config.toml
rope_fraction = 0.25
qk_norm = false
init_std_qkv = 0.0556
batch_tokens = [8192, 16384, 24576]
max_steps = 5259
Each number is 200 + 40 x the weight over its row's rms, rounded and kept within 0 to 999. Layers, rows and columns count from 0. The size before them is the row's rms in percent of the matrix's.

# layer 8 MLP down, 128x512, rms 0.0914, rows 0-99, columns 448-479
088,155,167,189,191,183,323,254,230,204,184,184,239,208,219,181,264,178,127,201,226,166,267,169,142,251,226,141,195,210,208,228,210
100,218,220,287,236,276,129,246,218,184,229,173,199,187,213,200,160,209,245,122,174,191,209,159,263,189,195,191,223,138,135,185,261
098,93,183,255,188,216,206,196,203,207,258,185,174,228,205,113,211,270,214,247,182,268,144,181,201,121,171,201,169,226,180,216,189
097,187,219,235,218,230,213,228,259,199,298,112,222,158,278,201,223,222,250,221,316,247,161,164,249,215,203,186,190,186,211,180,180
100,217,163,176,262,253,179,201,220,201,244,202,171,187,208,166,183,164,198,202,151,187,181,188,212,211,158,184,212,220,187,118,192
095,172,177,175,240,173,157,211,219,193,213,180,210,153,201,260,170,212,135,191,226,245,133,191,139,206,186,189,251,145,194,179,206
108,118,174,179,168,183,142,239,189,207,178,235,187,189,164,199,262,210,232,190,155,193,228,145,210,225,232,195,311,274,209,222,241
095,206,226,212,197,156,184,156,216,163,182,206,211,218,147,181,257,147,200,265,198,278,213,163,202,224,193,230,184,180,195,180,198
106,183,203,179,198,129,153,136,189,207,241,184,259,201,181,202,133,218,233,216,173,183,215,173,243,195,208,171,194,198,159,232,195
097,169,164,164,157,204,238,169,216,179,198,168,262,191,215,208,199,189,239,171,156,234,247,185,168,228,259,199,216,162,211,226,153
097,211,274,193,220,178,203,231,185,123,210,206,187,146,176,264,220,166,180,223,170,210,185,221,252,235,160,225,192,245,246,168,162
094,177,247,159,195,197,167,220,221,125,231,165,222,225,179,207,208,200,237,204,183,133,207,156,145,174,225,248,149,140,177,210,193
093,211,165,231,185,144,200,206,219,175,185,177,252,183,219,169,208,129,95,167,214,205,234,201,285,151,187,181,287,236,290,193,193
106,197,181,205,246,176,207,208,212,154,165,246,164,197,168,217,197,219,131,186,285,196,255,245,156,227,193,212,145,270,178,189,217
090,125,155,216,184,181,152,164,185,222,178,183,259,214,215,219,160,120,252,265,161,216,170,210,224,185,238,218,184,196,202,186,256
089,238,166,279,135,185,146,180,199,186,203,194,242,256,194,150,176,180,237,231,136,212,234,179,220,244,187,213,263,151,129,217,192
101,267,279,215,204,192,221,231,236,276,162,196,157,221,187,214,236,267,240,191,212,167,207,197,159,240,212,214,186,192,222,151,205
095,199,195,237,195,182,199,155,240,131,191,242,205,197,206,272,209,289,125,181,241,196,172,106,295,212,137,214,246,162,173,231,224
099,259,169,221,149,140,177,283,225,228,189,145,164,170,144,163,272,139,272,238,187,145,158,162,127,237,227,230,168,283,202,159,247
100,182,149,184,164,215,234,237,117,195,181,181,145,226,208,214,234,249,202,170,231,230,231,152,236,193,199,177,189,233,232,210,295
094,207,184,133,197,84,206,217,209,182,224,253,172,229,269,255,269,228,197,195,224,156,106,205,231,170,179,222,174,216,246,190,253
102,274,231,214,296,275,190,270,168,189,158,218,192,188,258,291,178,122,250,220,234,174,221,273,157,202,204,211,180,176,167,233,216
099,242,183,250,229,228,198,182,147,153,216,144,225,213,195,244,199,225,220,250,242,211,227,218,211,206,199,195,186,246,175,230,247
098,181,185,164,216,187,167,130,228,179,228,195,187,219,229,191,230,226,193,237,203,192,192,217,166,201,173,204,121,213,191,222,214
102,143,208,182,255,228,214,212,229,223,184,184,209,257,202,217,148,164,174,205,211,169,166,229,166,158,235,241,301,264,200,187,144
094,229,101,171,147,219,219,149,205,262,178,249,190,197,248,212,280,196,213,236,225,235,189,197,196,272,210,239,179,228,178,216,167
105,170,238,215,225,233,130,203,201,182,215,164,205,151,113,220,218,214,267,158,171,209,184,224,209,230,227,180,201,197,205,196,150
101,217,245,215,212,256,238,253,181,230,246,183,157,140,199,219,213,162,271,178,212,278,311,268,215,197,212,216,199,164,188,196,216
096,155,192,228,271,211,246,169,200,183,246,172,232,220,190,180,232,228,193,220,213,151,257,188,250,219,231,136,207,200,166,263,136
091,211,175,204,145,197,221,171,167,170,220,184,146,191,245,241,120,207,138,223,199,188,208,186,179,237,140,188,262,231,191,227,220
094,268,181,172,116,185,220,208,218,203,219,204,210,243,174,184,151,203,266,159,254,172,166,231,188,253,228,232,179,224,252,227,286
099,179,183,210,186,194,213,246,202,188,183,223,239,217,266,288,221,161,247,151,274,193,289,141,195,208,159,204,130,129,178,171,210
103,155,253,153,99,270,250,193,234,201,267,170,206,229,252,178,259,130,118,156,175,190,243,208,238,211,233,239,221,168,229,220,206
105,221,125,197,204,266,185,212,177,98,209,213,156,174,192,212,49,188,149,182,212,242,236,207,214,257,189,174,216,205,240,227,246
092,235,168,188,234,273,212,178,229,225,177,145,219,187,185,278,275,211,138,185,245,142,159,229,132,131,235,158,208,237,208,136,168
098,227,243,242,284,207,275,154,236,177,138,208,225,183,151,183,176,179,192,120,157,208,156,249,222,156,222,194,187,219,188,235,155
091,179,124,171,206,135,158,184,186,233,250,237,178,219,205,169,229,222,211,118,299,193,188,214,249,206,182,141,204,126,188,152,213
096,241,200,211,185,226,235,157,203,245,199,188,197,253,213,207,268,264,171,153,204,148,167,271,150,198,211,224,247,197,151,220,216
101,306,239,160,217,225,118,186,242,246,279,192,184,180,175,251,185,122,156,290,164,177,207,214,212,164,217,163,124,246,219,169,160
099,206,220,202,195,285,169,165,182,120,98,232,206,221,170,236,165,195,216,161,175,182,164,207,176,233,199,246,160,153,252,248,166
101,221,255,176,226,208,183,192,159,155,285,249,181,199,161,205,132,220,168,219,200,182,214,209,161,215,237,205,193,223,110,171,250
108,166,230,223,167,192,171,216,154,157,219,220,204,226,275,114,144,154,195,207,263,154,189,201,145,182,229,203,196,135,219,186,220
104,255,182,167,166,154,232,175,228,217,206,141,284,157,236,236,152,198,196,265,315,209,210,196,258,171,180,114,147,258,236,226,190
095,190,127,236,240,226,177,238,163,226,234,137,186,225,154,103,152,273,253,248,185,144,156,215,85,171,245,275,213,199,222,201,222
109,128,182,267,224,302,219,195,202,230,176,119,140,195,181,192,154,219,244,266,186,218,169,161,204,217,176,211,208,165,216,254,200
098,227,215,200,180,271,220,174,154,184,124,196,161,230,228,147,145,261,167,195,259,252,189,179,149,173,174,244,248,227,250,126,202
098,195,176,241,236,233,255,236,203,219,172,261,198,182,137,203,102,226,174,133,148,217,218,243,168,123,248,225,227,276,274,182,252
098,196,165,227,169,262,242,176,89,257,256,224,194,198,200,161,200,197,123,170,224,259,285,236,218,198,107,176,206,213,238,205,219
094,235,128,128,195,180,157,170,208,192,230,213,176,182,225,171,184,276,179,174,192,176,194,228,242,248,217,214,206,145,146,134,142
103,209,174,227,238,248,210,134,201,171,119,304,174,196,237,178,175,187,190,251,178,146,185,195,189,206,225,245,232,201,232,198,238
089,221,215,236,202,254,263,209,244,176,219,198,200,204,153,215,202,164,296,208,224,213,159,240,229,219,239,180,179,150,147,126,138
100,169,218,177,138,218,180,213,170,212,134,204,207,189,226,268,218,183,192,220,218,201,185,204,214,153,242,224,218,195,225,149,205
108,190,265,156,98,171,219,181,149,183,156,217,254,234,193,207,224,154,192,175,214,93,178,184,203,241,148,192,203,192,224,163,272
093,209,216,254,70,239,274,220,236,184,235,147,179,258,139,192,234,202,198,182,145,193,171,147,346,241,231,182,132,186,239,229,180
092,208,177,185,178,120,103,214,228,224,182,190,215,233,169,218,162,195,196,167,240,243,187,141,185,165,258,183,220,235,231,181,209
128,140,205,236,247,164,204,165,207,167,199,177,208,111,183,233,174,270,150,223,154,230,156,178,192,171,251,161,212,190,130,215,171
144,188,188,233,273,197,179,186,215,215,214,194,174,144,191,204,142,196,214,266,184,249,205,186,237,207,171,239,230,156,125,210,155
093,137,141,219,252,155,247,251,161,205,180,184,255,166,215,138,209,95,256,186,217,243,156,248,93,183,211,184,141,210,205,161,197
094,197,194,188,172,115,163,238,159,179,209,204,219,179,212,148,263,202,165,167,249,205,195,257,235,199,236,193,209,172,241,196,171
104,249,228,222,166,182,164,226,160,212,204,183,242,140,161,194,169,202,253,242,156,246,205,225,179,186,153,176,221,204,196,193,223
107,215,200,240,162,190,227,184,233,109,141,280,250,249,95,175,195,256,180,178,181,285,213,145,159,225,219,172,201,268,158,257,202
114,164,251,183,174,262,204,231,124,129,159,232,207,217,168,172,172,238,242,276,147,105,201,139,214,224,133,198,238,155,214,199,176
100,188,130,191,195,203,163,232,184,189,124,228,288,225,130,180,230,274,281,198,162,134,152,188,184,236,218,268,246,259,213,229,181
094,182,185,144,227,153,166,144,169,179,138,149,220,230,175,114,115,171,220,188,201,181,176,188,272,253,203,163,242,231,190,225,203
098,213,276,225,195,207,229,262,245,224,224,182,166,139,201,180,215,243,216,214,182,225,203,104,203,168,212,136,197,202,185,257,165
097,206,291,207,307,179,275,204,187,233,138,142,180,136,171,196,188,236,188,180,191,252,209,146,203,255,163,178,202,148,160,152,225
108,177,200,166,197,214,159,234,260,209,264,136,201,223,235,261,230,171,260,152,116,217,206,212,133,180,230,260,220,194,237,256,222
095,88,203,203,184,213,153,162,210,237,228,137,154,170,179,160,194,116,255,195,179,186,136,166,160,189,209,160,219,187,152,201,190
144,256,198,191,234,159,257,202,314,243,313,224,210,225,212,179,203,142,186,113,244,260,216,144,164,223,275,250,165,216,193,168,170
091,220,180,178,139,202,119,218,243,185,161,197,169,269,179,208,217,312,170,231,317,221,223,208,130,132,174,184,214,212,239,172,254
090,198,264,181,234,202,234,150,229,184,251,270,160,173,148,219,168,221,256,212,161,177,194,182,175,193,189,178,163,190,212,164,214
099,140,193,188,237,151,166,206,223,118,162,240,198,175,230,206,127,164,171,207,224,240,215,245,226,260,173,227,270,197,213,159,275
099,183,224,216,248,168,128,208,208,231,266,179,156,203,259,141,263,189,173,225,264,181,158,239,218,207,192,158,168,176,170,189,203
101,157,194,221,181,195,228,146,243,222,207,264,204,263,225,186,214,171,199,177,266,164,253,244,218,202,179,249,237,195,181,138,199
104,200,224,236,156,232,205,152,200,212,197,172,217,194,204,244,149,201,167,189,219,208,214,196,224,182,172,178,207,179,219,216,232
101,241,264,205,170,227,183,213,186,270,185,231,184,192,165,282,163,274,228,230,202,189,145,216,190,187,174,145,236,268,174,254,179
102,215,213,171,206,206,182,177,177,228,192,194,205,235,191,164,188,299,120,203,280,236,255,169,256,175,140,190,211,179,188,252,160
102,253,198,180,262,162,149,231,172,203,214,239,216,102,176,191,191,161,164,129,180,233,257,219,292,172,202,82,229,208,198,218,154
103,143,234,150,247,201,192,239,256,171,261,219,193,203,217,244,190,234,163,165,129,165,234,209,147,154,280,243,141,172,172,213,171
097,182,173,185,207,158,193,279,219,193,169,242,147,256,225,242,215,218,209,129,176,245,173,204,177,229,209,216,132,192,192,179,184
101,99,189,174,224,165,191,122,239,141,185,231,256,156,252,222,235,143,247,151,175,214,268,236,176,182,195,203,156,201,192,204,107
103,246,255,266,190,193,236,246,291,196,178,161,160,229,207,176,217,281,216,203,224,200,152,173,183,174,230,212,182,183,103,197,189
101,156,189,248,186,176,193,134,150,185,134,151,282,167,184,207,201,272,218,176,153,166,205,165,246,131,194,143,267,211,223,146,217
098,295,166,130,142,213,242,153,216,207,220,195,226,165,197,209,136,146,187,214,195,204,219,186,198,216,243,212,226,185,248,288,234
092,236,222,151,211,259,256,220,172,184,248,236,176,184,244,191,194,239,200,196,214,277,253,236,295,144,139,208,209,198,216,146,137
094,193,211,217,223,174,268,173,177,254,84,259,207,190,170,156,169,220,151,113,163,177,167,138,224,174,154,132,274,186,199,164,207
102,187,264,203,243,262,192,251,210,273,228,199,200,167,163,223,158,265,227,245,233,202,195,182,148,197,183,214,188,226,162,115,211
092,233,200,273,171,164,206,218,178,223,181,200,200,261,227,166,355,274,172,178,150,186,146,184,218,260,193,136,205,292,212,243,151
107,192,236,238,117,210,174,273,236,243,244,153,232,174,236,221,156,157,159,198,150,192,156,174,207,134,149,190,175,185,185,205,170
098,229,191,244,144,214,103,139,155,201,210,197,199,197,205,141,170,169,252,214,116,230,199,185,103,162,243,195,204,164,233,202,211
094,220,222,196,214,207,218,238,173,195,205,233,158,185,171,193,207,234,193,187,174,132,177,307,184,219,188,177,186,145,165,100,214
099,198,233,200,219,226,161,203,133,163,240,215,213,173,194,212,157,185,214,242,212,156,195,249,177,161,207,172,135,163,209,170,229
117,125,215,309,226,191,152,160,204,158,173,219,169,159,220,207,200,210,211,246,114,194,158,159,139,144,137,250,196,176,179,208,173
095,181,221,135,235,226,195,214,168,217,235,159,242,178,184,151,247,187,166,201,132,169,200,176,185,213,139,194,170,193,197,240,205
100,175,197,200,150,209,251,192,207,279,220,249,218,218,257,246,260,155,217,140,164,175,173,207,224,215,173,195,258,169,170,212,117
093,153,198,173,271,113,172,181,243,213,227,200,185,188,145,237,143,102,118,214,167,229,186,177,174,210,240,184,84,184,178,191,205
105,267,203,207,268,141,189,172,151,213,208,245,181,219,164,220,234,157,183,224,209,192,259,226,286,214,233,216,110,179,147,183,205
098,178,213,149,217,179,266,175,239,200,210,259,221,210,189,165,211,222,196,244,268,162,155,182,245,147,223,209,206,192,230,198,221
113,218,229,130,204,240,196,184,206,195,264,292,155,210,213,183,178,253,236,221,163,213,230,225,180,208,177,182,222,134,254,160,171
099,172,150,210,198,149,189,172,224,233,222,227,151,180,230,213,221,263,190,228,165,170,244,206,160,246,203,230,196,204,183,193,203